Part of a small language model's weights.
Size: 2 heads of 64 (1 for keys and values), 4.23M parameters.
Training: a variant of SOAP for these matrices, 157M tokens, 4792 steps.
Each number is 500 + 50 x the weight over its row's rms, rounded and kept within 0 to 999. Layers, rows and columns count from 0. Numbers have three digits each. The size before them is the row's rms in percent of the matrix's.

# up: layer 3 MLP up, 768x192, rms 0.152, rows 216-344, columns 96-143
# down: layer 3 MLP down (transposed), 768x192, rms 0.155, rows 216-343, columns 96-143
up216 103:456492552538581445524472585521405450441507471457554409449447483457482488546535538615525497572448445545450460468602538487492512456460411512595508
down216 106:541533552489417524437490454578520475442444498464502466475598552562508526555496441520502474528608624558472507584506486486517462464478490538502565
up217 118:538501449491496524440479444568463583512463437453594533531596560484520494446488561468493508506479446513465481595494526548471568496572480505533444
down217 109:433446507487513482499524475539466476475582475492559492539401492587675465514549490438409482427579542580447517613567486438454517526549455426494507
up218 087:592527531499414551549489530534499552580513408483471511418425600465452448532544534504574503562550473486447538504526459554524486425566505557446471
down218 089:574493490500492568509494485473416527464531442505429476489548482471568554516566523459552541391493539486521409490491592447533466486390475486343422
up219 108:453513437513503472534534501464500484519416474418454524469475590498513422535430575536556530485451515460472503428437539520498539382515586467508475
down219 111:396453477484519482345448529492612441533483419450555544505539492544523525514367422476429479489463499461476449425439509452530509540532486464493406
up220 097:466475443534569506491576562479537548464434573515532544447590540505525562496528605471600476539504485466550423455487692427467565479491407592493485
down220 098:506522501519506456502576431508473556490540502453508445467520538494453492534507449517551611534486523439473585471462436549502494459485469475513452
up221 091:565462468505456494513481524494535462594562412432511565486514511371547545461475414485546544499447478419442462434492476523542503493424505519566520
down221 089:536518500559535475481465530432492567553537423498497448540518488541574483465458545449494465537493534589470605483394458464457579487488522506490501
up222 104:597560479561517617489509494453556468550511597485531487442545481472452494460570502489493451457482435498496496522493540427473537529509497406484476
down222 111:474534498496528500418568433463492574496421617515520437504438462490455493586541419444473509563519490454518465481514414532447534512492584506528467
up223 116:472484469488531479412417517532462482446499477519479503387547536417519544412453470432546497530539474518508506428435434519500456466555509440435450
down223 108:491419479483480547547526463582614460501411516473555521534516524411484411482560588519499579558462559502473435557476535454555523519438498526537527
up224 100:465589379542517325452472540503549634492521545543563498529589513462503563461591525440558517556437482413435519529534547529446463531516587491580462
down224 095:517555501519541460517550445519502494391473552603624508560529511557487462482507529486529505363534508484558594536452523523542480455461588513534537
up225 104:450482451589461464495496551481548498452518421525585532479512500488476563467462467454596483532425567515509429602555605391466558479509515559505497
down225 107:420448536412504452501447462392514507422545530490485504386488525519578538522563504550543495387464549458479458518567452445514546514480496550434472
up226 099:469471564426488493493528481479536572502581431516536495551437471606630506489438481490429470507530576445522557457451493458508583475383480473508470
down226 098:491477493503489457534433522460471511571447468617435544443499550461405509556541468469404505486556447509554432500497558523509442579549514567557532
up227 106:597508465468550510471596482486482568529471464372494482414591541503477490485602421366524503592450539562486443555622497471453492553473511582456419
down227 115:606459516517576488436559517466498523499550532570474461528519506473500529540544544457489385483437492448459504480519450580581612469451435409526440
up228 098:532576519477518494473501486499521462501458484457484553589570470417520581519530533416581490505597551504586481568561487539526438542498459499490477
down228 101:506433475532606482471494541522564543419503449484592431477547465494447537530506623470596594458490432424513531381452524433507516406440456512572425
up229 097:501476498485443457469535535509498496558433410496418598520432429490556558531513520488505518504380408515548476543493545491524465389563591467489582
down229 102:543501456533485516529494527555496520462562550553595532593545555502499501530423563400489449458477467576544570479505449454498406459385557591505528
up230 100:533541552580450486542481565478518491444584454446574481477505484538503485544486492552495485454432481513492496514475578521502532496534448490481481
down230 107:484488485484591518570474524517478581455384565344492518550415478494568484402518462514546466507487496546439533536489496561594475494507496550491593
up231 094:489475501494578413482510513463501496511552507451455516480566504521507451523521564531537567506529439535406441444462474470413379487515571489571551
down231 094:537472391518449508450516536557441518445490455525434525539499474501436466446383450427423484566490497542465380447460509494410539523514360496414473
up232 099:560468532539520555427498572516489491531447465506439454470479495494550454448580527521488504536520502456451428566533516582387452528461495452517600
down232 104:491483498472499498390448508379490617527522535514447519544539460546474473481529484510584411373580520444403498371465533605525484474544527400464502
up233 112:417523433475426576434629477436530543528583528505378502545603544502533461455480493502507355497402540461517473588509554520536510515491431494498439
down233 128:486454529550543515456489527489406581494486472433476499474543554541432505557484490544505483550483614480471475564546509537514531484504452394448542
up234 089:553446459534490466449533482458496528519440489505521553424492553432497432514635574531624490407432492464431495530416460417494461475549568497519549
down234 091:477511491508518496491468476545490410450469468551420427606483512471512524491452462571520559552451584472581523447511407585519523535391481496491437
up235 096:500456448457601496508502511459484500511526497411408426481448551542489404439541489508572481477494466474506457547527329439546474463510460455525465
down235 096:493548536468559550449441489502459433511540505496630474495484485502486432507540543492592498511555456483457532521598445540480526507527485615472543
up236 097:397576518429480516549516470558597514510445536499498521586499481485455448508488520547478536552547571468507538537470559532514592416460494401444541
down236 098:470511539441543496455413508564590417510454501525618465571484403522461483479574541558490439447508475542477534569549555442515579494490628494549457
up237 102:507581459436438519438375532415412446592523514466588559447479419478552476468529441504520524489576584425466457399509480461473443454519541453546526
down237 105:544430510518493426505458505443480482479435538502511427523529557448399494503512467546441590552457434472501547384470437449536620501502502436454485
up238 104:437505472504553548477459478475525526574518448441485413459468514493427488450465460506441372566488432525447542537594452489448561398456561519595553
down238 101:456491504517459554366552566389404436499482484523392543427502544533415600562455419462561558419494507489418412501471512460482502570467474541561442
up239 096:456544533525541466462451529579395495526475391562436467495513461508445483568512493498479499540474511444488475579523493484510502476460509439518552
down239 095:560560542396468528449492506464586581462434545515489432474454439547444583597487579544505495515409519509490512493438465564505484407536460502506537
up240 110:556559487534504631480498597505498518438462513554540538489509479326474482486491413472527568445550557431481448508519536420414574526413485468574546
down240 117:531451533511532515523398447553549489558552499483566450516537419441564486548469454507492612401608511565522547499576541508451474471543483534519503
up241 095:512479525454507524493565516517467481408552497449452482487461567554412496498569561474516533514532441490579513456509446497496508479557502589468545
down241 096:455414527510484537460491479598572481454535466536461428487579503527456553445518410506421516411451565453515573465520477523557507542445541490590543
up242 099:537589461539608516517463488509539494342379474532505496468496554463525460551506517461575492564497512492560387529412547522447582495545451502524489
down242 110:480537533472467533516504478501432576467610439570440541497525467459473585450406529478465547498541475534471510407406490568521500487466458498452455
up243 093:493494470450492515512487528521476610514497546453577457532530477484458511508528550549488501535484485462564363441502530562501594530488546519522571
down243 092:521533499535548550509520596511469431577498568557569504447523605562507520598543473524529558527503566512509537499576410522591481425489462471508382
up244 087:523439489460546585509473564426450528556535532515464527486551445513533449485369535459530407545461477462565538599407502525528513589496479476470543
down244 093:546546503491453481538414532468447447440474540550475488581428526561509417542483417525498509505573561500445537516504443409488547412483494453525485
up245 104:495418403544418419415544503552519448542574490478482541509434454471422515502562556541463462471421596484468448598473415462510569393530543502563547
down245 102:490522568494513465581435517589518531455520538428481539459469464555511551487521427513549446547474396482518447497447540482466485541446559473484504
up246 101:472441520429481472443508512464461514491508538533563467501515471550470546519474570433539460520490503500509449485570488550573322512505477500526461
down246 091:546534443534544514493437536396588518506568436417493519461472477523597410506526552527527442525504412434481585509503527475412521430479471545464537
up247 095:608470484546509479634498507512536537536466549495360586528525513454423471413465469472383506447474518572509451569504541450518469550500498474533468
down247 098:470435506541528431504496500545561444442552551431469575501481567445529552521547517556441502485478508497598543624442495454562493398491520528394493
up248 104:377432410453508504548506544522536460449468446439522464533519459547507504438583423431525466445544483482506512459484570431508474530521456463508443
down248 104:554460525521538582485498573520505481485392520521476560487535498459434447520470530448372532404461466502592403492538495456574507467425461478413524
up249 107:518521504377528553562385487502506599549497476460472505515534523516484486495439508408499522437524510525496513572475531583458502531478570480511548
down249 118:493414532447504495484451557467575501525449519477341493499475513490478484443420500550456333498466514612487436467485441547523528471531516510460582
up250 103:426489472529476511480490493535500562472466507466470516483388456508574494493555561546516498526502553474564508491506546521470457569553473627524454
down250 113:520589541452561476534470510535560509491555540556472520476501551547500432425568412428524523505476494517512428434504554450505648546489566468511589
up251 097:443445396460399423493506461560426528405439484565511494508489457573537456462604483545441552520592464485438529426520397474447453475516508441543550
down251 101:546454507511573418513443407462521426542542484498501492510490457523417609534497488503504451459450493530620523481506575528511596637493552584431566
up252 105:422482511476484455420447528583426491544568533475516567530495480561528455524570532556530431589513464441496406527471517489533468545546480432497541
down252 106:565507575497542497471492491433538472601492532560525537505507564500592481447445417539517520475562562602530399444499547497504521465498474581462445
up253 103:497506548423597565614428555462440512536525521504448544417462516525571478514399493511588492495467520484528437499568577531567486596444461517439536
down253 106:392433570480422547506532413449432483473471572454517519525495533521470484444534464447532451481581534502541498535452395577488536482469505478450519
up254 087:422426504540497464555494555422470555599521482521546587405498528494470513579483525514607527488496499486576496484491455535514591417503499533487509
down254 090:513442480483531519550505370590502439563489517527534394564492551626558460570512491526417523445514564496548495480437382509535433496492463497493456
up255 115:458569479479458497456536572541472534510498404559537559482547475517484490460467551516474493574522546503536391496511490447484476545544408439505549
down255 108:468432489465456585520487524513447569482495500476530607528543501420504495492494556532493473468521512454508524464426598401481452562443430443560476
up256 096:452458510461547460499452492545574572489484439551510537509454531551577463488458449545439481504673522439452484508512555435592570387498585413451573
down256 099:494603453540443427487523479452436509608469487559524510515527554526551452594480490432489521521509503452537526477515589554416546392414464415533527
up257 097:388412477445422512518456521487618448534476646521559573506526542574484459517466426498442432513457511578529527449525496460380479593552539489433419
down257 105:537487535519539432409440526513450546541553422551510446456511441455489523573426482564451581472490471419488460451512589537426520475485460512532494
up258 106:505505542497523463490424486536615498492468516500419505531427530567547508500510507512491481532483540537568490566565508482458505428411455502551528
down258 104:491542479429570494591450498539518483504498549471583504509619464571506561517521508564482583479604539374409533519451424465564579495578543519450443
up259 098:482427596508470498432593550574508494621550532538536458572560496478519470444441514500548439518402564514494471560597523517578489492478491501375520
down259 102:489537510502421447518464508497502544611560488478459475509478394543468445463510489521452538455425551560555503431466583483478532517457405528435533
up260 105:593482408510514517470498476564513552453523546445340563427554437503556447495497526534560499432535520552562548536493521388417535535451600506463511
down260 113:451523524501555452521504526505519490471531495585523506556452533517472534567551506449492524529459518333488480507505520550552420421527526503539478
up261 106:478480524548549527498402515496490510470587495482462485507501522379535491484484531514500453438504501487594525519521506500459479490515591537547417
down261 109:478602488487573427452414523534486534458418433498594441513428506512543592557471511473616446535511466511514529487540450562490434510502525539501501
up262 107:498508493486524531473420559508511491508542451428559561526550549436492529505475453471463560623542516416529468516548475397555611482596478483458582
down262 116:623484560557546470439551438505464456610586476418496435558513562663502586489565377517518483434494530477546484527491481464597488471487562484655534
up263 105:453439466475380462452494450525401570495546566484553469526478471449475465505436488501610490500444446440513424475541508562503562491509516451512491
down263 112:529469490414446594566469481492501525513415495453493564425429477593448472474525550524535400468469563582374489489553502485481555526452415477463510
up264 099:534530543561499414533510430532419444483481535460506548487562527555442553491511527577511508469459485489506513498455483486465657419433492534499474
down264 082:503498438443502454525479564555507503517494466465553565454412510336538497526498478432541363563491472567482471525489391520440438461576439517503603
up265 095:446470357520548572557423559465468462527507521446522486554543484510483492427548563450431502586480519547395542491524575538424478422553593491485520
down265 089:554452554451467497533433452529489451430521530497552450509524587430486485567407488499395498567519415412520516460494501492546422557562512529557541
up266 111:417494433538526555533573515444546554466506524530508475514489561436454590491472478566485513589513416504476440520511502499514590448527439483487539
down266 113:498490456452564493459541476509382415532509528530505515447584524498547468464418501424585522536486503525496449458470452625553355571492454506560524
up267 089:502489460510524550533487497523503497519448501523588499480392446537599524470564440541425530460531516441507558503448513583496458570573457509580609
down267 088:444472507514500422539489567514448495500522549560513581524505465435526516515545427465535415556363529582466449406519535606495539445489518590388397
up268 089:485484508504531477515496571478514459456501490537544481555558527473582639536480496386564570477469519541478470496534525616493456516499506474513512
down268 076:485556544545446455469518417494449586573432467475527413478553545555490474484518503498515486470539566465535540474472488536433574522591489590532450
up269 088:511565480549508504497555494553372427444527510543490461422485400574422505616499476562576532532414488464502460539447518449484490476496501519549575
down269 090:470510525527526577534396605604532525479530486436470521505551486471491497468457491497527428484486472515561541520402504522464549583454554516492480
up270 088:474458469481518534367464559565505519524452513460493462486486356430532479519493472460448542498504423486552456464390550467591554503464514561612442
down270 098:393517445526513541563520471458509487497479467552468382512531543526506494487563498383505522532480552433501492456531525539581549483466475549465435
up271 098:450418495567459471547576608453516574495453486531416429514428405552517540405509426484510540482476552550503573632611452520570397496561513501505523
down271 099:521541613378446576517465415489413488550560537494451447470488521517471483551540544473550420465481465587433526446447573531466595493436456399440521
up272 104:577535460540520419429529474504423506530413454453506521517520449428471476572492518492565510573484458512568482455577471410500422530526486440485492
down272 105:517458557444476527524507511494415475497553485612480470550495453564513602561459398544462533482545493482492501526563450522536545459467553498473463
up273 098:471458588505579455572475470473503477504536445475522486436512418429523571583533532504453467542469629477505477546494508466540474519521613531503472
down273 076:549517497473528517493517583479537489555459488473489569472514395504490478462507521573530549480500428508495517466465464538384520562509582442520421
up274 094:572612511509519524535462547477460523505543497435507483412572595395475495512443609485570454532421512585505580594466460527496540420510490512491465
down274 084:551528514556561484449514441462475534442421447569493536597513336561458482571523542471571546501390495481529518455523582482521498539576508553559462
up275 086:447446531505492438493486544452466599474500449450488531528490531429527572454491581540509508496517611521506473535459535492563558514512549497487534
down275 093:431552499458509526421561474469546541497546528505442550517520458454483458614519556495529522523496415495422506466483551460469460537459461479451520
up276 098:484512517459524434421490541518426537650546514454523564469449510484498502528538523530574506477451552469481531428628520423391541537629500576433400
down276 107:620524476427491443517477544452540431440469470537442512563428463459513522498443437592427480470414430545490546568447419591522385489461470487501521
up277 098:496487418536499496480473523492563443469424476479522437424427481528429479479561451485445523551534583464516428481574482451485524529517496473536549
down277 098:539459484415464516491418446556464549479511517545498579559604476537484470506504506528565585390455532400588570547468459461516484482490499528447516
up278 102:497469548498562491496507571526471580535567527334516567488495378496369493514524500486494489426439457472546420498421525506533465459620532496450595
down278 112:590440528365574525519477489578515516417564560468539470491476577571523485452512493581535434408556527511559496490473484545625508458512468495501525
up279 096:488482485523568534438352525630476539496578578509468549533546529500447536492515602538593536486541436495523474486473421438601537423510551495503537
down279 102:507384451440496429505568508487501556481453554555445578487512524449450493495420426372421536477470606444464448549514513470518483460440486450496434
up280 105:441472407463489427501431482506481525535542529506552540422422409570500466525485517456536498487497473593513483457467482439447524433463552346524523
down280 114:504547511453482603500522465515585446531426449377495499519484538518472496502526449480546508543507476467473496520485522456487455490476527498498522
up281 103:435458519487526506458420527542588485494543473457490430522520506513490533567367569480480520559524516471561459475496461439532489506495559451523512
down281 105:477557458482460579468590506460498553529488469555503448538565502511477530530550535529461429496587450414528498589469537549417595476492536511672558
up282 114:550414448478644529525420529462559565491478469551522486511422494441609474517453517487498424534541449527480487527561419539476469596525472522583412
down282 102:542608499473531383501496475494365572553400492502433539497510442453395566556449484477635571409432408416565508533472477554545605478575498539412499
up283 111:410492464501588538421524498476533431505517579478593596530510503482516504424416443492427490496474537531469495521552433437484503418589473464458486
down283 108:462527555513454477496471527513546498425566449511489540406495497494493429463451480421441439418535482466422515549468475503489483469444510540458529
up284 112:535504567539475515451570469500477552424481512424527399505467512481452591509555519478441492586519587509618519589538425570498531474540554450469443
down284 111:579411439578482455514528436579494435566493446496552491541555525585500505509447523525495491534545464487474498383463516505455462538414440556517521
up285 088:497501534435513475398490565542473473528529584542640521451482473394430513471530423466501440513480413503403489533539633433517485520468462485505494
down285 092:434444554504484513480461448496478499504495545560472519553430541577570481539394538400417552460481605420506544483537399571453414508520497530530509
up286 101:513536522568467492475433538601660543462464456454513492457519571488583445530532456406513559485507468496465451489577544478489503506424477472512545
down286 106:462539558434470529441521432492499477460478569592504566480549469520467507564498513526503478580522547516534490500446499537518399539459526449382497
up287 103:504546500561497433498600512522577416450542436415461571407360409532501503501538451584537502468564532478510499449541454486465464484473609548536456
down287 111:501540472413613442539534539527526419579406470483516452423488552440561513439455533397541538591390473545578494475616519508542487536533509499513443
up288 101:468494535490455438496551527511502575552517419460539552595471487468562580525582518559528477552443511365520504564590471436540419544468508456480620
down288 103:475471465385559473440519585577565496470451565493507508450496551497402529559494498465582530425385524470516438478526531558521507526528432571510461
up289 097:425531486569436464550560552473560572563509481552483541458521533579493468561534547433459491544471427441440615551475557529444471512596494460439391
down289 098:531628474425687506489476460562420483508536449501546523517435497502490546618529523483382587387466443463548556488614468429403447569449522503507502
up290 095:414496492429474521510541546466521487487536471494533433548479550406589432456615530379411485418490448423504533498482494453536477446538474499568458
down290 097:608546542579505485468433435460469488461564487449515471467470444581527466574461519508546477312541547467514579547455447473563495450504507466509524
up291 093:521506488563483554391507490455589471579525487440409438540515463565400534481510431540502516454503500515498439550464556496504454625441567404417498
down291 092:553674544510513433540428540436463435572519559548542488521428438443599522475413521530517560499451480442502532414454524552478516493471532464426474
up292 110:522455553522472451422581516434379498505584454462560472559544454491465568577461484551500497584434513549449416509567524424459510468559524465507568
down292 128:474489496453518550488503546454520549558481502591475590557541523536496547560531563511454476533474494485495506462578512395489430450452504419588629
up293 106:519512497481386450529438514603498514547429476467531571557519452536481507453455494600514514541556575485503522435474397516507471403523516615607547
down293 113:524429474512537481474445441510496484483491547456524483534468472493408433485587575425558581431500591511513479525504552528565552591498496528500440
up294 100:389415563527439547483529523530494547530516534499481490611499512464505506474512522609391514495539539526541503480584472536516431478493597557565479
down294 120:547433574426479482489484521430517467581442527521586547473567498436411484525507551566470521488562500462523527481481570481613456479521521468402399
up295 102:474565460476600492513411501422541590527605536480465449476586480506557536487479474455460512566394521527636465499521516537543537477512525474583560
down295 114:464534499496511390544555522487508490549489502656505512528544470522503479479576465457443468393537571504394422529507571483525477572455539525498459
up296 105:431452420540525490462442499478537506503540563461485526524573534557478572499466513519485502500472479550447448486569485545452549454534497596416490
down296 110:525529376469596475540555482530499577498531397499493451565441494512476445451436558355414477476449485487512503409476506433599416561534468524540472
up297 097:479496480548412421442526513487537462396460649400479468580396378536517564501457556565568525512539545512424513491486420559509600459493518430555544
down297 095:479520541504534502460475473554543590453551462538445466442504451472489498499468585501537454566412496488504386469466575492552503466483478394506549
up298 100:459467542533547423453432561466446443455464417482535536516563469397553461538408425579527536426502485496514491413465565524457444466513497514494496
down298 108:490529361498605512394512440501567472484350535490502493534426536531491439553578567496602513468547478484513535503492444531557556529487442415603528
up299 110:467543526511500438449441507516493491457417480500464469529566636560516536482549530493525513532466504531538428517469595551432503537531498547505507
down299 105:483504535422520533516421426508542460579507532562493512459446487637522636502381507539464469503462412527576513538497503468455563569518472481492397
up300 112:483493499469540427448415444497445578493492512545533363438506534529510521573516436531511477501347513506500432460440499484460500495609467508524486
down300 120:474512443435524548463428486410511476435481545550473470533503526589534438481454439552493551501508477519530470448516453510521365463509503483490452
up301 104:395517411494536432494490553619513439558553510406473521451536515455514481585351493454468494630488538473577398543479498534491433595440555489472464
down301 108:418433523493625520415499500568473490532496477555514449543480493463532527464514440509597499454445436467541617460498467570529540504441482521529508
up302 099:414432468478476535475470430608536516515563584545524567462483523496506499564493537468478513512428552483430563588464475533535453504482487487482525
down302 106:569498495542499508373523494432442406525536554527531604495509511593554499482563606567515530476448590478525519526476528473564416550470507506526556
up303 091:536510449485535430472500502571588516568505446503538537539454440409570475541481542452486414518583584530468474555508541507529475464516453477519507
down303 095:582514511510578488553540514484458596508445564502465489479535558522542547597479425451475547539436501546520463484466428536476533488521520566364515
up304 111:397568505469508439409480565518564525473486531350580395551497515524569553483550509511399541582493488509405482491462500482498596573492523462500449
down304 117:483462550427474437514584417434497487502456440517459501484476538370512575415457479543571426532522473461458440483539523539483549493471525492535528
up305 097:554470520572549512482450546484403443514457536490429560462479484470439464522544553540404546507507580516468526444522569490507399472542545541427442
down305 096:516514534498506630523544446514435479386466419449567538560469569488350437529464580532547390513568539560501528526507503476568511530536485545524515
up306 102:557494540436542570551475601510503482479489485446527458539533498467569500505529522446489476490404441596455528545460513538471490529477472370452502
down306 105:494428522440455509490537415491468570463457432515500438447548447488428556451514476595547468474522481574487455434480568546556546549489578532517520
up307 104:507430480520530484470524435494575545498556438523543492534507587400552464440476485454462444466456525491529498518488500479394572427558487372469514
down307 104:516452519491422523553477462508518425439469465461525471522433612583445499507432507524448489439562507529548578526620456523491493437571494471531484
up308 094:468478497469413540375558450507481530544529562486589534435489537476513586470509449401478509445485422477474446509545483644465593574503532555589478
down308 099:522561483546549422466452421525402577506507507517556575418442554547467512507494578518479549448501522491563434493496467499465510519449436487522489
up309 100:541500478546520600477473560505504501539439552443507504506518601496543498501402538550499505472606538436646529535497456486498479531473479408513434
down309 104:492527501561530553523526476435563592517432534470423484461504623430412448513480533355459448526465514599479468564518485585527538517498537480489540
up310 093:556574422538534469457541503469515491481490476510451557588619586568499477475464526474502548539485489516528431505490600517543629515500573612487488
down310 095:501479414457498555477503522495592488499477428514487518492465479506483536568487551567460472533555463533488469465509427441484527456539475525506391
up311 097:470468486448451480409471545510585515520458495453495425486546504444446580425518520466466489426504506480587560501585543501535482551572601466574426
down311 102:521614574522504585489486418538467508565518483496500552521474465527440522531515529481558539637521561462488462499511552531515624481435524475497546
up312 099:514502451529522431504461532323444495499572511543559455519484503595501497543458479496558472495368513482539473511449481559549494414468502532540475
down312 100:424479488502541434492442440618524529448491482530518531495536484534542586494420477496482450535469574470476439527624499513563379507570545452500486
up313 091:454507396494491414472376526473520490505503449561513482541511581499574428535462559373477487470494469522470564463546522552506535456487484476503552
down313 094:518521471465526435550437565464582456546460633525460455494474457517476502352452431588566489503565497468428484570504436536468395538533529646534549
up314 085:513495391483508607544469506550566488596550424403559469440391575515522526470524494513484572502547508550534501433519500471397448506496560480491458
down314 095:523420504467435443514576520502519464523513608540483513429571548541517476494385507566519464523475494605542533434490522572513586490444566510497449
up315 104:509473462476469515465463464489476548549570532467509535559593433569448462449545513543531429582495397541411603476491453530422486478589581534532568
down315 103:543525531541558512536428585470442542503499487574537507507398414502480412494522551475501519444496501556516485479453544535440450488479456635445467
up316 123:506598447495537477512525511439459526450476515582485516502498510468534564475544593399544533454513594414460481544491549449491426540599517412484581
down316 084:480548453548573569486526469518461534435485514571558443440534458491447535491447534575575566511527577319501555536603494551547525495366578464555449
up317 095:483506619398425567508512472533537493583579577522406569481480481511544628538494546331532478509452561473560580468492508510449512391564463533489477
down317 102:466515480495447481507587526390557455464551542464523571455478474544566430476394420605414572473509428571470527506529562426488586563596524477551475
up318 093:437471441525460409455430514552510459479480509474458449532467546543499458467435595542363610464474557576491471518479427488516541418495494467496523
down318 096:453506543542498457583523466535507479608514514416554523511497524388447441574502504517504468497540430364472549520470455545468548524490503463453512
up319 101:472536497634505440493432468525493472453497439518562441534511561478555509431520582541539528567435567569444547475616546463432566486527566357497485
down319 100:453475524441343536517542524534541481438543523534529519532556539549531496495535430473480494486577515506583411540459485493533473498514564614472536
up320 119:483520459552584468405464460452537503506601442397509555457469524553486475523467468489476528526407506556535546531422447517400520558434561456429488
down320 113:462491416548473564529564524523504488450455490502467417522497525527499404533477556460504567477479476432511484452553426470515588415568540605442497
up321 098:500514445458451450476463457482528499510572416539440522540494505557541578500517426380506508451419532443491472489472644546460456517520490555561604
down321 110:476535414545521490510441555464595524458535511425492537445474545533505597588549433459486487506522539602486475470503523546461456425517508577527585
up322 097:569491382593597479523565565564553514480583473438559539547447559470446466511488568534459503468462580469550500595516506476517478561542472432519580
down322 104:454512537492513467543504465533507563437491462518404417451509466481483501494516574468640549492513532438504508443526580539478555536489515532423550
up323 104:549456451382395511453587496497462462552414474527520495529513522433499415523498518400472506479502525445475533473493517519487467482529628542546506
down323 099:471441590511447528518502558520460404523521476527465491588509484470497521414471446481503515572425520386460427522487566587570527629515535606531502
up324 092:595576505555556593563502427466577415491478518430529392503464531480518524466437538518491489503554517477516519486516473633408517463473532593489505
down324 094:547461486413526579567418528468507563468546541469519507447596518603559518569460457521408580411444498453475502542497480485570508493557499569495524
up325 084:421480471511536498423521492479434493595408441521554546448552439451447549571480587563480552481528550492503453541617481448524521491548566523522500
down325 098:471396472365533436496521464483454471459443478536511506538514466494451443565537471540497443363445514470562521519490513545509468433435546558394453
up326 101:458626478524482491465519545539459510455472465522501543445499513415563512422599611527458543480472477496489564481534592430496475495494607612380565
down326 096:586451563493501384530559442491491424466571488543496434495486483466498510570450562424512586454492507480592547440523500508537482539508496404523508
up327 097:434557534474474461446533500493451481490521522439518488472603461520549451510437556544438502524474549579441542357558544437524486415498485475536518
down327 095:544525552511484504533497488489509412503487481575473420453423524447433444524564471455454491429465446448443581495556462473570535525419501562437441
up328 093:507392484439505357487462487447519450496439463471557480474538474408589538482491490350552589465471548488426564531436452626466509555565499523485475
down328 089:461507530531509508532562518465517473486462433526484481500522571528499453461416545567438473494511473528511500549487558524479476468542394465531555
up329 105:496500448525552450470491487348568509441562487497441568493554505559471599456551439456460490540512538493502482496531528538542495443470414408511473
down329 106:570554571487457468515510534452496622575602505533528483528435448524484479583439403540529553446513428526583478526543484615495518533462543575529455
up330 099:459463500573500468576490528440538599379507510531464405521541441433445561450527495475628360497537520531550500456531491514478465487564507485523535
down330 093:541543483427572499517548482483456494528498505575494524525418405433552475478554475545567481448451395541450477549483580503482532477447464461431577
up331 101:323569462455518529503471463475469545503472421438507495503469557633567421428533588473464443508453510546499453530484555561500504573476424545544505
down331 106:483545533486381436556469520484403559418557450565504519486544447413469517497474437540507403420441613456468543535464544425555477511480539501563459
up332 110:486431505581506557475479462481488491481471454565483468519574532477439409453486583613448514506522488476500478435468521489460498611544432462535437
down332 113:525555440477445502504452457428536614511498505449544457550545499572513509522587406528534477504493530511432518634429499442464422477596474528516546
up333 112:466588502552477432425470559404572553558543586454530490502500558576486537566508451483432520572487498539506544534480629523403520553478492475396537
down333 113:412526471495475506493447558471552525457550536502466534508561483554500542449514462512504428533451528579484577632492527435565463525468502403523572
up334 096:489488439453437447454459486512555576514424481609449442633553476513493470449497481559476463465554586535554591429480550441509524632565500456494504
down334 092:490404455493527533519547536532473523430537499461538387490474440489472479551558507569523484489533585534534382532431444533493508512445600477508460
up335 107:534550582538470508550534521548511404471441491517521622443518470494576581516576553458549474494544492496526541449534477446548466534477542449508460
down335 113:445443452505515553452515510544434475560556516457518537477583567474478416519556458482461571457473494567444448575536548501502486532515397484455476
up336 096:473540438480563520532485462513463453477524449489405485461574407467516493554475560523529586519523558463470505497615496485437480482494445517565525
down336 101:423487558427465463485499537423491527542407488434540576499445466486533466557454512593521631482430535490563532552451488488483522373593574582448432
up337 099:413574560484485465413516444392509480535457558485466503541542475534403473543475590465530492585553562570520437509545528556530547517457464519544471
down337 111:438411551434503472542527450460546446494500512418576490560568453451424566506476555502649499490527462495465577534515520471469446541534467471468498
up338 105:532473496589509469533462473485447422418535433486462428463583479393491583488542606547550604485499492502473456492546514405513539620529440441500420
down338 100:493483524459471579471640569508513502487439488471569491483503474574569540517531485533496530520535582493592545546435457512481388554479552451517495
up339 096:558452488558613446503488496534506575467570517510501555529516413494467470534648533558548471495493477461500467482497470426423492487465548555482550
down339 096:558592582519492551506562486474517479553428399493495510475414570471495412399473522428443574489506488492507474471494492586553495519447491453520416
up340 097:596480445550543489530468532531435474401526514497512519584539539543539515499467503487548549488421553476527461450457544499458486405546532500475531
down340 100:575536502512520484480560451431417565541477441539560442511480494509472471432528360579476474439493495456458626490443435541512554534378539414422518
up341 091:505608518408493511474543538508510457437467549512511541515510420488511474492508452435507486518552511499528497524547502447522547532540523545492491
down341 072:517453582566582503486550539430585519578516480501481544576526473591500555454501438513462492544470446550481555436490544520430615539449571445518476
up342 088:521531460559563468568457511556429466498463467468513481482392548546465446422534533473502567428536411452443378495513473455413549510492489568534453
down342 088:492493435473515537506540434538476535490403464514543511489501482607466549480468424495479421587521544556478550489476561509574488509479429466574547
up343 096:444563544458517555492536494607486464447454491489548404478460475557567424469524557598484579553491525563448499411506387571526515464497489448581466
down343 102:458480444457465506468501513511564500425517417563521470532453496585493479580542527431465438486506542411490532613536515498383546482524489523415549
up344 092:474596430605542533469493584593515463522464505495453471454523490433520573446476513433457451531485513484429473447449422441378483467567497534559525